{
  "n_layer": 11,
  "d_model": 128,
  "n_head": 4,
  "n_kv_head": 2,
  "head_dim": 32,
  "d_mlp": 448,
  "vocab_size": 16384,
  "activation": "swiglu",
  "norm": "rmsnorm",
  "norm_place": "pre",
  "norm_eps": 1e-05,
  "positions": "learned",
  "qk_norm": true,
  "attn_scale": 0.177,
  "bias": "none",
  "tie_embeddings": false,
  "parallel_block": false,
  "init": "trunc",
  "init_std_qkv": 0.0538,
  "init_std_o": 0.0115,
  "init_std_up": 0.0538,
  "init_std_down": 0.00613,
  "init_out_by_depth": true,
  "optimizer": "muon_variant",
  "lr": 0.00704,
  "lr_mult_o": 1.5,
  "lr_head": 0.00826,
  "grad_clip": 1.0,
  "warmup_steps": 0,
  "schedule": "wsd",
  "decay_fraction": 0.903,
  "decay_shape": "pow",
  "final_lr_fraction": 0.0,
  "batch_tokens": 16384,
  "seq_len": 512,
  "doc_mask": false,
  "train_tokens": 145500000,
  "steps": 8881,
  "dataset": "wikipedia_en"
}
Each number is 128 + 24 x the weight over the matrix's rms, rounded and kept within 0 to 255. Layers, rows and columns count from 0.

# layer 2 attention value, 64x128, rms 0.0985, rows 57-63, columns 0-63
[[117 133 160 141 109 123 114 127 103 146 132 105 150 131 123 131 122 149 108 166 142  73 160  97 124 112 136 179 147 121 127 104 149 114 157 112  54 138 101 177 141 103 124 123 165 139 124 137  92 136 102 118 135 115 123 154 129 109 137 115 121 121 121 153]
 [105 103  88 152 142 137 119 148 131 122  95  92  78 136 127 154 107 119 160 148 168 109  94  61 111 144 120  60 160 146 140 128 130 135  87 116 126 140 158 151 149 103 118 128 106 106 111 141 117 116 133  92 128 138  76 113 141 148  98 140 141  71 142 120]
 [100 110 135 103 104 167 115  85 135 174 172 138 124 160 138 153 157 120 100 123 123 104 137 153 128 151 121 123 149 155 131 137 121 113 168 121 118  90  63 143 128 174 163 112 123 143 120 109 131 146 110 101 140 136 155 138  58 135  99 160 105 113 130 147]
 [ 78 100 118 148 124 134 136 135 103 164 167 150 110 171 146 140 120 125 151 153  97 115  78 125 105 155 126 105 116 122 156 142 149 133 107 109  84 137 113 142 139 124 167 118 100 141 119 141  98 137 133 122  83 107 118 116 143 193 131 153 138 148 145 138]
 [132 123  93 151 172 171 144 120 121 133 135 176  87 131 120  78  71 127 174 137 116  91 175  91 101 100 160 165  90 118 159 148 124 121  97 124 123 144  90 131  78 144 151 115 112 118 130 136 137 143  99 120 105 160  92 130 151 158 148 107 162 147  94 116]
 [174 158 145 150  96  99 121 144 138 115 143 134 118 145 162 179 164 131 146 122 136 124 123 109 140 154 108 120 140 128 151 138 105 151 115 128 135 152 126 148 142 139 118 123 135 115 133 118 117 133 116 146 115 118 133 120 108  84 162 168 173 166 171 159]
 [113 129  90 170 133 144 127  78 133 139 116 140 124 124  97  82  98 117 123 130 129 120 144 110 131 159 108  93 146 115 127 158 102 162 144 114 136  96 110 129 117  92 102 102  98  95 124 118 110 101 106 160 147 116 158 108  95  81 118 124  98 145 164 129]]
# layer 2 attention output (transposed), 128x128, rms 0.142, rows 89-95,121-127, columns 0-63
[[119  74 112 119 139 127 167 144 148 138 114 124 116 124 120 181 152 142 159 129 109 147  98 120  66 142 116 124 121 142 182 130 109 144 128 145 154  80 146 164 143 157 133 130 142  93 119 103 145 148 120  97 106 100 124 186 145 132 139 135 124 141 191 103]
 [157 120 103  84 123 104 182  80 178 159 123 156 110 120 115 108 109 144 129  96 160  76 122 160 128 105 124 100  69 127  99 136 148 136 129 123 144  92 140  93  91 129 141 117 152  96 128 146 129 102 139 118 140 100 142  98 120  87 106 110  99 152 138  82]
 [134 153 153 139  85 133 121 134 136 112 114 132 151 159 132 139 144 105 128  90 111 145 131  95 100 127 123 104 151 129 128 158 112 140 127 130 133 138 140 133 122 110 127 151 114 146 113  81 132 181 124 147 102 119 143 179 125 116  96 105 152 150 158  89]
 [100 139 175 162  79 114 106 159 153 119 129 137 153 131 112 106 154 148 128 100 160 106 125 116  86 113 126 126 147 130 131 107 119 136 111 107 128 100 128 121 115 107 106  97 138 109 140 144 149 120 117 118 140 139 132  58 113  98 129  84 152 116 146 159]
 [ 94 153 160 119 104 131 117 156 141 120 113 124 156 116  98 149 144 124  84 159 139 144 171 125  93 136 102 166 154 166  91 134 129 148 114 138 116 114 116 110 119 117 122 133 144 129 153  84 126 125  96 161 180 143 116  96 141  68 167 100 127 125 125 123]
 [103  65 135 162 109 144 167 131 127 117 126 157 101 155 135 114 113 144 118 139 112 141  75 159  84 123 112 154 126 144 129 110 145 150 187 119 132 118 142 108 128  96 139 165 130 106 112 169  93 126 140 144 120 151 137 105 109 141 130 140 120 120 116 117]
 [115 141 157 131  95  99 136 171 135 164  89 108 114 150 100 131 166 146 117 117 105 136 118 160 107  95 112 126 138 171 135 151 151 130 125 106 124 113 110 135 133 148 111 145 163 145 156  99 111 145 146 142  99 144  98 105 151 148 144  96 150 100 111 160]
 [ 83 173 133 142 113  92  83  88 166 139 123 116 142 121 127 103  86 117 112 157 126 148 103 141 140  69 100 107 147 128 140 116 141 132 149  87 137  91 141 105 163 131  67 152 117 110 135 120 163 123 136 140 157 111 139  72 129  98 112 142 126 160 143 145]
 [ 69 171 165 104 152 120 111 122 166  98 116 136 159 134 121 183 146  92 136 137  98 129 159 138 173 106 114 182 140 145 163 142 146 168 133 173  76 132  67 166 151 107 105 138 120  85 100 140 132 106  84 107 147 131  85  84 161 147 151 128 163 124 103 142]
 [145 145  97  71 169 138 151 140 161 135 123 119 148  91 114 125 133 112 128 146 125 131 117 174 129 140 122 126 112 130 104  97 126 154 126 124 126 134 111  96 140 136  97 153 129 141 107 118 123 134 145 131 138 106  71 122 150 120 171 133 170  99 129 129]
 [140 140  86 127 171 163 142  87 127 116 103 133 162 144 129 150 141 112 130 161 167 148 149 152 152 117 120 136 115 117 132  94 113 132 209 147 132 130  74 163 147 104 130 120 109 102 131 106 115  86 109 145 140 120 155 164  89 167 102 147 149 113 139 128]
 [137 100 101 130 135 108 135 100 137 129 124 105 105 162 120 126 120 157 156 124 122 128  80 106 152 122 134 106 101  97 173 150 115 124 153 110 135 132 129 117 129 148 164 119 107 114 149 179 174 114 159 101 121 136 155 130 128 149 105 113 134 151 112 137]
 [129 126 101 116 199 140 135 119 108 154 163 138 144  80 107 125 126 115 133 115 168 120 119 130 124 134 152 134 137 116  97 113 129  99  90 149 119 121 152 138  95 108 137 116 168 153 122 102 132 108 123  94 135 102  90 163 117 152 136 164  97 113 133 100]
 [177  49 149 128 195 154 111 120 120 110 160 161 170 147 134 179  63 126 127 154 129 117 100 156 114  92 133 145  99 114  90 110 108 125 148 116 133 161 133 122  75  99 160 163 125 106  90 141 158 132 142  77 138 130 172 111 129 118 144 127 123 166 109 106]]
# layer 2 MLP gate, 448x128, rms 0.144, rows 0-27, columns 0-63
[[154 138 139 139 120 170 138  94 124 112 109  94 120 104 118 114 104 109 114  88 118 108 153 117 139 108 128  97 100  93  71  98 106 135 122 150 137 145  82 140 127 144 147  65 109 122 121 174 175 108 132  93 126 169 155 125  97 104 118 139 128  91 168 142]
 [103 128  89 108 144 111 130  98 100 136 114 125 110 119 151 112 154 162 135 111 169 134 102 125 117 104 105 109 109 123 125 120 114 137 104  93 128 130 115 158 156 123 141 148 178  60 150 138 127 114 116 151 110 110 135 192 109 104  72 129 130 167 184 100]
 [108 112 151 147 156 162 101 104 138 124 204  89  99 103 138 141  62 132  82 159 166 105 126 116 166  79 146 121 125 106 150 132  86 153 102 159 160 138  98 171  70 142  76 102 137  69 138 132 148 170 132 114  99 132  96 108  96 105  99 112 130 150 106 139]
 [115 120 124 131 175 132 126 125 146 127 166 161 100 101 139 122 139 133 155 132 130 115  88  92 127 146 120 110 147 106  92 135 105 127 136 154 111 116  83  94 123 121 174 154 173 141  87 139 115  99 129 161 157 117  84 166 133 147 141 128 136 101 150 135]
 [112 144 117 126 108 154 135 121 141 111 132 124 151 130 142 160  91 117 144  93 161 130 196 140 161 129 165 152 133 124 138 133  96 107 135  59 121 141 101 185 174 127 129 146 138 122 127 100 137 116 145 101 112  87 154 150  90 146 168 128 167 109  53 155]
 [139 138 121 150 120 126 112 151 153 123 130  98 117 160 109 173 139 168 141 130 119 120 105 136 111 135 173 108 133 116 116 115 135 145 170 152 103 145 116 147 157 159 138 114 119 109 105 147  91 104 157 102  89 134 126 108 117 116 110 131 189 136  98 127]
 [121  94 113 208 121 126 133  89 130 139 153 133 148 151 107 115 137 173 108 143 177 158  94 124 123  78 129 161  96 151 103  86 122 119 158 107  98 140 128 125 147 163 184 122 158 155  87 129 131 135 138  81 141 154 162 143 153 156 150 126  98 135  96 167]
 [200  98 136 141 156 115 147 144  79 120 117 134 142 125 114 148 140 124 110 166  64 142 131 143 150 101 103  98 112 126 128  98  89 126 140 143 133 122 103  92 131 112 166 151  88 135 114 161 117 138 143 151 108 113 131 103 153 109 144 137 132 130 155 123]
 [144 100 131 115 159 137 103 105 130 127 136 131 141 120 130 118  87 154 118 100 160 121 162 103 118 132 139 163 116 102 119 105 117 146 195 131 143 133 109 121 157 157 178 143 120 102 108 115 128 104 163 133 114 134 143 130  98  94 158 119 167 117  95 112]
 [124 144 105 120 123 101 124 114  99 148 118 127 156 130 124 135 112 105 147 110 152 159 137 121 102 114 129 120 130 119 144 143 136  93 105 136 162 133 111 110 184 124 117 130 127 131  93  92 110 135 159 108 139 111 152 114 137 127 127 157 139 131 107 135]
 [105  96 130 142 163 141 157 109 137 103 134  93 133 125 172 128 126 109 152 116  99 162 127 129 107 116 143 159 102 167  83 135 102  56 173 147  94 132 177 151 163 108 138 175 136 124 141 134 150 129  85  99 128 104 132 131 126 160 119 184 109 110  88 115]
 [140  79  89 120 141 130  92 134 119 116 136 121 139 124  93 178 116 125 133 109 151 133 138  89 124  89  80 109 117 155 121 110 124 117 125 107  89 131 105 162 130 111  99 135 125  90 110 119 150  93 127 147 131 172 125 121 137 128 118 136 169 113 115 120]
 [101 115 101 116 103 159 140  62 109 147 113 132 111  88 134 102 159 140 107 109 105 119  74 145 157 114 125 147 116 138 172 126 145 136 121 112 110 148 146 167 126 116 131 117 137 130 143 154 128 134 215 133 140  66 141 152 133 126 142 122  86 152 117 121]
 [143 134 108 113  77 116 125 166 112 129 117 148 152 116 156 123 167 157 102 117 118 142 105 137 169 127 111 136 131 151 107 109  95 170 125  93 103 147  88 140 109 120 152 142 163 140 132 155 138 125 151 134 123 148 153 117  94 139 134 104 176 156 161 147]
 [124 139  94 160 152 114  99 111 102 144 102 145 125  88 178 115 142  84 130 135 110 123 158 109 125 130 130 114 119  98 108 113 101 158 163 121 123 115  84  98 202 109 112 131 113 102 103  68 112 117 169 165 112  88 118 155 123 113 100 111 145 160 122  90]
 [131 137  87 155 142 111 148 121  71 110 132 181 103 153 143 132 143 131 147 179  92 142 162 151 120 113 175 129 124  96 136 117  78 136 125 154 107 107 121 135 145  98 171 107 144 147  92 134  94 122 101 147 125 152 147 118 115 139  99 133 134 107  82 140]
 [ 94  98 135 112 133 103 112 121 155  79  74 166 132 168 125 158  80 146 141 118 104 115 143 120  85 128 123 128 180 116 127 143 113 154 104 131 117 129 131 109 133  93 121 165 125  88 102  76 123 120 109 139 106 118 101 111 118  96 148 126 124 120 139 115]
 [ 77 136 149  97 170  91 155 169 121 136 103 124 118 142 117  93 137 152 117 142 100 148  93 112 137 116 129 119 123 165  99  83 125  32 137 106 139  97 114  69 108 138 189 140 116 129 162 100 149 126 109 106 123 144  68  99 132 171 127 149 136 140 130 168]
 [136 158 157 106 134 107 142 115  93 141 146 124  92 126  67 113 166 134 154 177  97 102 113 136 158 139 161 126 116 120 154 106  62 137 109 109 127 154 113 125 128 133 150  92 152 120 155 145 114 102 121 131  86 139 136 137 168  99  99 105 139 155 153 142]
 [136 105 141 160 127 183 118 117 145 139 111 147 116 120 134 149 121 101 109 141 147 158 109 150 144 146 105  96 131 147 129 166 169  84 148 115 152 150 134 116 128 142 108  83 133 124 167 160 135  77 162 119 130 159 120 122 121 175 151 136 115 149 114  91]
 [130 130 125 123  88 121 136 144 114  97 121  86 103 112 160 129 131 165 100 162 111 130 115  97 102 123 100 149 154 114  88  74 111 124 131 112 143  81 114 115  78  94 113 129 108 138 133  86 170 135 129 113 150 158 144 140 115 107 157 124 152 149 121 124]
 [108  93 130 147 131 127 120 139  92 139 117  97 106 150 142 135 108 140  91 146 178 111 157 183 137 142 110 126 128 146 108 106 144 139 107 121 147 104 134 111 120 142  89  82 163 122 113 122 111 111  85 100 111 134 133  93 137 113 118 165 130 104 140 171]
 [170 120 156 133 114 128 129 146 182  84  97 123 112 104 129 168 107  97  94 155 128 164 144 116 164 131 116  89 140 121 133 126 139 108 134 151 108 175 145 145 110 115 122 171 137 125 120 123 103 100 143 157 174 149 123 143 118 144  98 160 139 122 131 130]
 [103  95 137 126 140 138 127 140  76 156 138 100 112 147 109 130 119 138  99 159 102 139 107 135 152 142 139 119 107 123 116 125 144  76 117 127 122 126  96 120 120 131 168 100 132 133 129 121 150 128 148 140  91 146 121 111 190  89 143 130 124 140 138 114]
 [ 99 156 122 126  97 132 136 137  70 115 102 129 118 115 170 138 143 126 130  99  85 155  75 159 156 117 108  91 134 129 137 162 150 115 117 113 144 128 135 118 116 130  85 102 106 124 139 112 128 167 117 147 126 123 118 181 117 118 129 135 107  95  95 145]
 [151 138 143 118 128 121 168 109 116 131 165 122 121 129 109 130  93 152  92 123 141 167 163 130  95 123 126 147 126 106 109 122  78  94 147 129 143 167 120 159 113 123 167 158 171 151  71 151 124 149 132 145 129 100 127 145  96 116 110 143 136 122 142  97]
 [158 131 129 188 159 128  74 154 115 132 134 120 127 135 110 124 140 138 117 151  82 118 167 119 103 116 138 142 139  71 134 173  73 163 125 128 151 139 107 147 137 124  71 136  96 131 147 129 142 110  82 109 144 138 147  99 112 126 121 106 151 128  92 106]
 [182 110 150 155 119 125 138 151 149 111 109 114 117 146 101 100 108 125 137 134 112 134 127 112 135  59 141 174  84 149  99 108 112  98 191 138 167 103 147  94 130 153 114  83 174 116 103 107 132 163 162 139 135 126 141  96 167  97 117  89 128 121 144 136]]
# layer 2 MLP up, 448x128, rms 0.148, rows 0-27, columns 0-63
[[113 129 144 171 108 109  97 108  81 160 138 186  76 126 126 118 130 157 117 126 117 168  80 131 176 147 108 154 127 150 136 138 115 123 113  89 125  99 145 141 102 143 101 136 110 153 140 134 137 136 178 102 124 103 137 139 166 100 134 129 145 126 129 105]
 [122 131  98 147 141 100 113 112 116 141 117 136 150  78 130 113 135 131 193 100  94 135 128 112 132  99 116 118  77 106 147  84  95 123 118 129 175 140  84 129 123  98 131 122 172 157 126 131 154 126  92 126 123 102 108 159 129 114 104  99 162  95  62 125]
 [152 109 204 140 117 153 137 145 132 142 124  95 169 155 127 126 141 105  99 129 127  98 127 109  88 107 136 104 148 126  89 160 137 128 107 124 138 193 114 113  75 134  95 125 163  71 103 134 142 137 140 130 134 153 105 129 107 110 131 135 100 119  74 129]
 [ 94 134 112 124 151 150 161 154 125 127 142 107  98 130 181 127 130 163 164 140 118  91  93 135 172 105  94 120 135 129 116 168 127 118 155 113 169 115 117 139 149 133 126 130 119 139 123 124  96 130  96 120 134 105  99 137 108 116 141 104 149 112  93 165]
 [106 104 184 115 131  93 135  89 132 149  91 141 101 136 136 128 124 145 176 118 119 174 100 149 122 122  96 140 136 127 109 147 184  73  95 133 139 130 113  88 130 119 105 136 163 138  97  93 154 149 117 109 132  87 107 125 151  90 113 136 110 157 145 112]
 [ 71  96 125 161 129 166 116 103 154 138 133 110 125  84  99 127  89 129 131 112 166 160 111 122 128 112  90 112 147 120 140 159 120 103  92  72 153 115 128 121 126 104  99  94 119 167 120 102 104 138 113 114 136 122 125 131 124 110 143 173  91 145 124 121]
 [139 100 125 134 119 118 150  63 105 117 148 155 132 131 105 154  97 148 129 116 110 130 111 159  77 132 116 154 106 138 124 103 119 152 121 149 118 138  77 106 130 144 169 123 170 110 109 108 112 112 127 123 144 113 165 104 109 110 168 106  85 125 141 132]
 [134  79 129 141 121 143 124 132 123 101 158 144  72 116 111 135  90 113 129 135 104 155 136 119 122  81 129 138 135 100 127 101  90 124 133  85 105 132 144 125 145  83 144 123  59 155 117 129 141 117 126 137 109 126 142 112  78 145 115 128 140 154 109 130]
 [177 115 113 149 144 132 114 116 127 112 137 116 125 134 112 116 106 151 108 101 115 116 132 116 125 109 118 130 135 139 135 103 105 125 151 124 132 127 131 139 175 162 159 133 121  91 119 137 138 126 156 131 126 125 149 138 100 127 164 119 136 131 121 114]
 [124  96 168 146 137 139 137 109 135 143 129 142 143 159 143 123 158 127 107 111 126 114 127 149  97 138 100 119 110 139 118 137 125 154  97 136  85 130 114 148 147 150 117 112  95 112 120 102 108 146 120 129 131 112 138 122 179 114 150  97 132 104 143 138]
 [111 187 123 132 141 115 125 123 120 127 124  95 128 113 145 136 133 119 144 115 122 130 120 128 106 127 102  90 154 184  94 138 146 126 143 162 126 171 137 128 155 169 108 165 171 134 130  74 172 124 174 105 107 113 151 122 129 102 154 114 144 105 149 145]
 [ 91 134 147 137 140 107 147  91 202 152 109 185  94  97 113 136 108 106 119 110  97 122 143 173 146 148 128 204 147 136 154 134 145 149 114 178 123 141 105 167 124  99 129 158 179 119 130 138  99 139 113  87 118  79 150 143 187 139 112 186 142 105 110 118]
 [103 161 132 121 134 131 131 143 112 127  97 142 137 155 141 139 145 145 169 128 119 106 107 140 175 135 153 126 130 128 143 145 108 149  91  85  75 145 129 116 163 127 125 139 134 139 169 113 145 120 128 115 124 122 128 118 162 136 133  79 165 149 128 138]
 [105 138 132 141 109 133 129 110 118 146 145  91 101 135 102 174 119 124 149 131 108  97  91 125 105 145 116 111 146 153 126 163 124 109 145  93 153 116 144 115 152 131 107 110  92  98 134 120 138 138 115 103 107 114 112 127 127 117 118 155 152 178 128 139]
 [123 143 131 135 134 137 111 133 160 137  97 138 128 146 100 124 146  95 150 143 120 105 136 160 142 154 127 123 104 152 146 145 146 125 136 157  95 156  87 143 191 104 127 118 123 140  99 148 172 109  92 149 178 126 136 116 128  58 147 122 107 162 138 161]
 [107 133 114 126 138  88 118 137 117 148  67 140 160 161 102 118 115 117 120 133 122 103 121 137 131 102 137 125 179 101 106 136  96 119 124 159 114 130 113  90 132 133 158 117 141 117 121  86  93 146 131 125 150 117 144  85 128  98 129 108 120 157 161 122]
 [149 135 134 152 131 131 146 118  96 144 171  84 149  87 104 121 152 104 128 117 162 147 109 120 174  97 148 112  64 132 162 117 145  92 162 127 173 127  94 151 152 140 139  83 155 166 133 159 121 122 128 114 129 141 144 119 125 105 115 159 149 125 112 132]
 [ 79 124 149  97 173  99 151 164 153 114 129 118 115 151 122 103 154 158  99 122 108 142  95 105 154 149 151 104 110 155 122 101 128  51 129 120 148 125 107  74 126 131 151 118 118 159 163  83 117 152 111 100 114 127  52 100 139 178 160 133 155 125 132 160]
 [137 110 155 118 127 105 126 113 151 143 140 108 116 120  63 102 143 146 133 163 137 115  90 119 120 107 152 143 134 143 138  98 110  82 149 112 155 150 135 118 101 133 150 117 129 147 116  98 171 128 127 142 106 155 133 148 121 114 106 125 128 135 160 129]
 [106 124 161 167 127  91 104 130 176 146 156 166 105 175 147 143 149 120 112 118 132  76  90 112 115 184 126 141 137 145 131  88 129 137 107  95 111 132 189 146 115 133 117 117  88 120 103 185 124 195 109 145  91 116 152 130 152  91 117 146 126 114 164 120]
 [118 125 102 156 156 145 109  98 130 166 135 173 146 109 109 114 136 100 145 114 139 121 131 135 146 131 137 123 101 148 144 145 163 124 108 163 103 128 142 149 148 124 151 122 133 152  86 173 141 120 119 153  93 167  92 138 116 137  83 133 111  89 144 170]
 [112 162 119 146 126 137 115 129 116 136 118 125  89 169 134 143 132 141 101 145 152 142 132  98 103 109 135 121 118 104 103 129 153 109 134 151 125 117 153 129 158 107 100 105 127 128 117 146 162 121 125 106 123 136 142 144 140 143 156 118 107  96 121 135]
 [ 99 159 126 197 188 140 140 129  89 115 183 109 102 180 135 118 149 150 141 132 147 124 138 101  76 139 149 149 135 139 133 159 117  96 149 162 173 114 121 158 152 184 119 121 124 151 142 122 121 134  88  82 130 176 101 121 164 117 126  97 100 133 136 134]
 [141 149  92 156  66  65  94 100 157 126 127 139  87  87 145 119 125 162 104 136 138 147 137 146 169  97 117  84 120  89  96 136 109 110  99 102  86 121 191 145 117 126 135 125 106 165  98 163 120 156 162  83 112 131 113 118 159 120 118 117  78  88 168 153]
 [151 151  95  98 146 182 143  77 195 105 160 109 127 136  81 127  95 136 129 114 163 140 142  84 113 152 124 179 105 110 111 104 133 164 134 115 107  88 144 182 122  95 148 130 143 100 143 127  95 103 135  82 142 104 117 129 162 138 185 123 182 143 132 155]
 [140 111 161  75 121 120 116 121  69 172 111 164 118 169 157 108 147 129 130 120 143 126 149 114  93 106 110 114 152  76 152 158 134 127  90 168 153 146 113 138 121 125 181 151 115 119 104 141  91 124 122 134 123  93 129 145 134 132  98 131 127 129 146  98]
 [107  99 103 177 129 130 114 134 116 117 129 110  92 137  95 118 153 113 127 153  71 115 143 124  87 142 127 134 129  81 119 177  76 156 139 136 146 152  97 128 103 155  85 130 120 128 148 119 131 144  85 125 128 123 117 123 142 156 145 129 189  92 136 158]
 [142  83 139 117 120 117 171 150 131 142 105 132 124 137 120 130 123 148 138 141 135 147 118 147  72 107 123 135  86 114 114 151 137 145 148 155 153 118  99 125 120 148 124 102 149 168 141  86 134 150 114 124 109 135 154 115 107 169 140  89 133  72 134 122]]
# layer 2 MLP down (transposed), 448x128, rms 0.0366, rows 0-27, columns 0-63
[[137 145 147  94 133  97 130 128 113 126 155 153 144 152 118 159 138  99 112 107 142 127 153 173 185 145 132 132 122 122 131 112 118  91 131 120 141  70 132  82 101 113 117 143 158 124 103 131 111 146 190 138 121 100 101 152 152 147 115 111 138 140 128 154]
 [111 138  65 135 115 154  83 121 140  86 142 127 147 122 130  97 107 123  70 142 131  99 124 128 148 137 129 123 130 126 189 149  96  94 127 143 107 154 127 140 158 115 122 155  80 105 121 152 147 114 130 157 174 169 116 201 156 115 103 127 146  94  66 129]
 [114 102  86 140 110 132 156 137 152 151 147  92 154 173 145 123 149 108 115 126 133 104 117 133 124 143 172 128 114 131 112 155 157 101 129 144 106 121 109 110 144 152 104 127 138 181 127 136  96 102  90 108 144 104  76 100 144 145 132 139  92 148 131  78]
 [136 118  96 124 122 108 157 153 138 141  74  93 127 144 118  99 108 145 117 147 136 154 160 129 120 107 158 149 128 142 129 101 129 146 123 100 150 118 137 147 119 155 101 143  78 123 144 128 142 172 131  71 116 145 163  99 116 134 106 155 111 156 101 121]
 [135 104 168 150 107 132 112 129  84 114 118  80 109 128 133 131 141 103  93 161 113 125  65 114 144 129 148 134 114 157 117 140  66 162 116 129 153 136 156  81 125 174 107 120  98 127 136 109  69 148 108 123 104 153 140  98 155 148 160 122 156 124 135 117]
 [153 117 117 132 112 151 107 121 168 137 114 147 132 122 102 125 137 107 138 103 148 142 110 133 145 114 102 163 118 145 132 181 109 112 127  85 109 150 131 113  80 137 126  95 113 131  89 118 135 130 118  81 120 107 118  97 150  81 102 146 108 118 147 153]
 [134  83  76 230 109 124 129  82 127 105 149 116 126 107 147 140 160 132 126 140 164 141 105 111 110 116 135 167 136 123 130  82  96 132 118 110 138 134 111 137 165 152 205 109 128 133 135 122 173 138 135 132 162 139 123 183 120 157 146 124 137  94  88 141]
 [198  96 123 128 138 105 151 135 101 128 123 155 159 166 123 165 122 144 120 139 108 149 118 132 119  78  97  99 123 109 130 113  94 126 115 104 109 111 133 112 150 107 169 174 114 150 120 142 123 161 151 163 145 108 172 120 111 163 137 120 127 134 117 165]
 [124 131 117 139 120 126 120 129 130 125 147 152 138 100 118  77 170  92 125 155  71 156 105 107 101 154 137 152 161 136 122 160 159 116 117 117 130 158 180 146  74 137  97 142 135 167 101 145 121 149 125 165 133 121 118 169 139 130  60 143  88 107 126 134]
 [133 144 140 128  98 110 132 121 138 164 133 133 156 104 115 122  75 134 161 158 140 146 125 100 124 138 144  97  87 127 108 131 149 140  93 113 170 139 140 116  97 116 117 147 181 129 120 114 145 146 153  97  94 126 136 137 129 129 105 111 135 140 146 152]
 [109 162 121 117  99 139 134 137 126 163 134 125 136 145 113 118 114 211 115 174 142 168 113 111 150 182 121  95 114 128 139 101 130 121 139 121 123 116  96 124 134 118 105 101 135 116 146 128 116 113 129 146  88 132  89 139  97 154 124 120 113 150 118 116]
 [112 104 151 115 162 105 135 104 166 128 143 177 114 127 107 168 135 129 131 135 105 119 165 153 150 119  96 177 130 150 137 104 152 122 111 142 107 124 121 184 115 124 110 146 184  92 147 143 124 118 125 131 125 133 155 148 174 137 141 176 172 142 122 121]
 [126  87 142 139 118 146 106 139 130 116 174 128 110 113 103 132 161  84 117 131 136 155 127 129  86 106 138 138 193 141  66 126 114  88 150 209 176 139  98 123 143 157 143 101 101 126 108 108 147 119 126 114 122 148 130  77 119 136 153 110 115 132 114 121]
 [137 125 152 150 146 115 108 121 142 150 138 102 120 129 125 154 122 103 138 166 144 110 155 135 133 128 112 128  99 118 154 147 118  99 129 124 169 100 142 121 170 113 147  97  94  98 152 136 153 116 129 160 119 134 137 172 165 111 113 133 105 126  80  99]
 [ 85 106 146 142 177 138 130 103 133 146 145 138 185 141 169  96  80 135 118 120 163 108 156 150 159 129 107 144 114 102  93 130 106 174 143 117 169 107 132 119 115 147 130 132  95 118 103 105  95 115 110 101  68 130 120 132 119 175  98 112 126 128  99 116]
 [138 134 121 124 152 123 126 124 137 148 122 128 161 123 143 158 124 117 125 141 136  90 115 175 131  75 141 125 150  95 132 118  79 157 125 144 104 146 134 154 144 125 127  93 167  97 125 137 118 135 126 111 109 127 138 159 122 143 105 128 130 129  90 152]
 [134 115 159 122 135 129 114 135  62 131 128 125 131 103  90 136 119 121 153 114 168 166 144 115 107 101 111 125 103 108 133 143 142  84 159 102 141 103 143 114 159 157 164 120 158 117 123 152 123 127 144 119 135  99 133 112 142 136 112 178 107 136 121  91]
 [181 145 144 147  62 152  60 103 107 131 145 132 116  92 150 131 116 105 137  91 159 106 154 137 115 135 130 172 147 123 128 140 167 215 118 126  92 139 155 193 135 137  45 153 162 105  86 172 105 117 123 154 113 119 201 164 129  95 115 107 108 129  99  89]
 [ 85  99 107 141 120 102 108 140 199 129 167 142 126 149 131 125 118 136 153 108 113 112 101 140 117 184  96 116  84 143 106 128 178 142 131 131 126  78 116 111 130 114  97 175 146 154 120 129 157 139 151 111 164  99 138  85 123 131 123 126 116  95 108 133]
 [152 155 108  90 129 165 152 116  53 106 123  90 101 123 137  84 128 171 167 126 109 158 112 126 133  96 124 167 126  96 128 145 130 112 142 164 161  78 155 145 140 101 137 107 139 141  95  71 118  88 118  85 123 134 139 144 124 150 116 140 135 129 115 154]
 [168  89 129 144 199 144 118 107 124 198 130 154 163 138  99  80 142 137 179 114 164 125 137 145 144 127 161 101 102 151 123 136 123 105 126 129 105 124 152  95 172 111 153 131 128  87 162 151 119 107  88 144 108 142 140 131  96 136 105 101 108 102 151 137]
 [154 142 112 104 133 130 139 118 119 136 139 127 141 130 130 113 164 146 137 117 126 134 133 157 119 140 138 155 117 141 127 151 110 162 113 132 127 120 136 134 105 156 152 138 134 130 115 117  84 122 137 170 148 125 135 131 117 123 138 134 146 163 157 129]
 [119 140  83 183 143 132 148 156  95 141 148 102 137 126 146 126 166 101 148 138 135  95 152 128 102 128 137 125 156 131  98 125 115 127 142 137 161 104 121 133 137 184 114 114 125 106 110  97 122 123 112 113 111 130 136 159 143 109  85 184  93 157 103 142]
 [147 161 118 161  87  88 105  94 119 145 188 165 109 119 152  66 113 161 118 156 118 103 118 123 141 117 122 126 108 114 104 148 121 125 139 121 122  96 159 111 126 158 132 117 119 140 121 151 132 148 204 124 110 133 121 151 140 131 129 120  69 117 119 152]
 [121 103 163 133 105  96 122 153  83 128  94 144 124  90 176 121 162 103  93 109  89 108 101 171 173 109 125  63 162 127 134 119 127 122 151 131 133 154 117  72 124 145 111 156  84 156 124 107 130 148 105 164 122 128 136 148  89 111  86 137  77 119  92 106]
 [130  85  92 150 124 109 156 106 120 135 146 116 141 127 156 136 149 120 143 176 107 121 105  68 141 163 155 150 142 110 129 113 195  97 153 117 112 143 102 103 163 117 104 138 106 145 142 125  87 131 121 144  78 118 140  85 127 150 138 165 124 108 154 127]
 [103 176 148 139 130  95 164 107 121 166  90 129 152 160 123 119  95 132 152 101 129 107 133 114 121 143 171 114 121 132 103 156 148 101 133 142 129 160 142 118 118 141 155  98 158 102 106 167 121 109 144  83 128 117 118 108 128 161 160 129  73 100 159 107]
 [126 122 119  91 160 125 139 100 145 141 100 152 127 155 141 134 133 122 136 123 116 115 119 131 124  95 123 138  81 110 143 166 151 135 108 123 149 123  94 160 125 171 139 105 151 155 145 111 136 107 173 134 107  98 156 123 140 157 149 166 108  65 112 142]]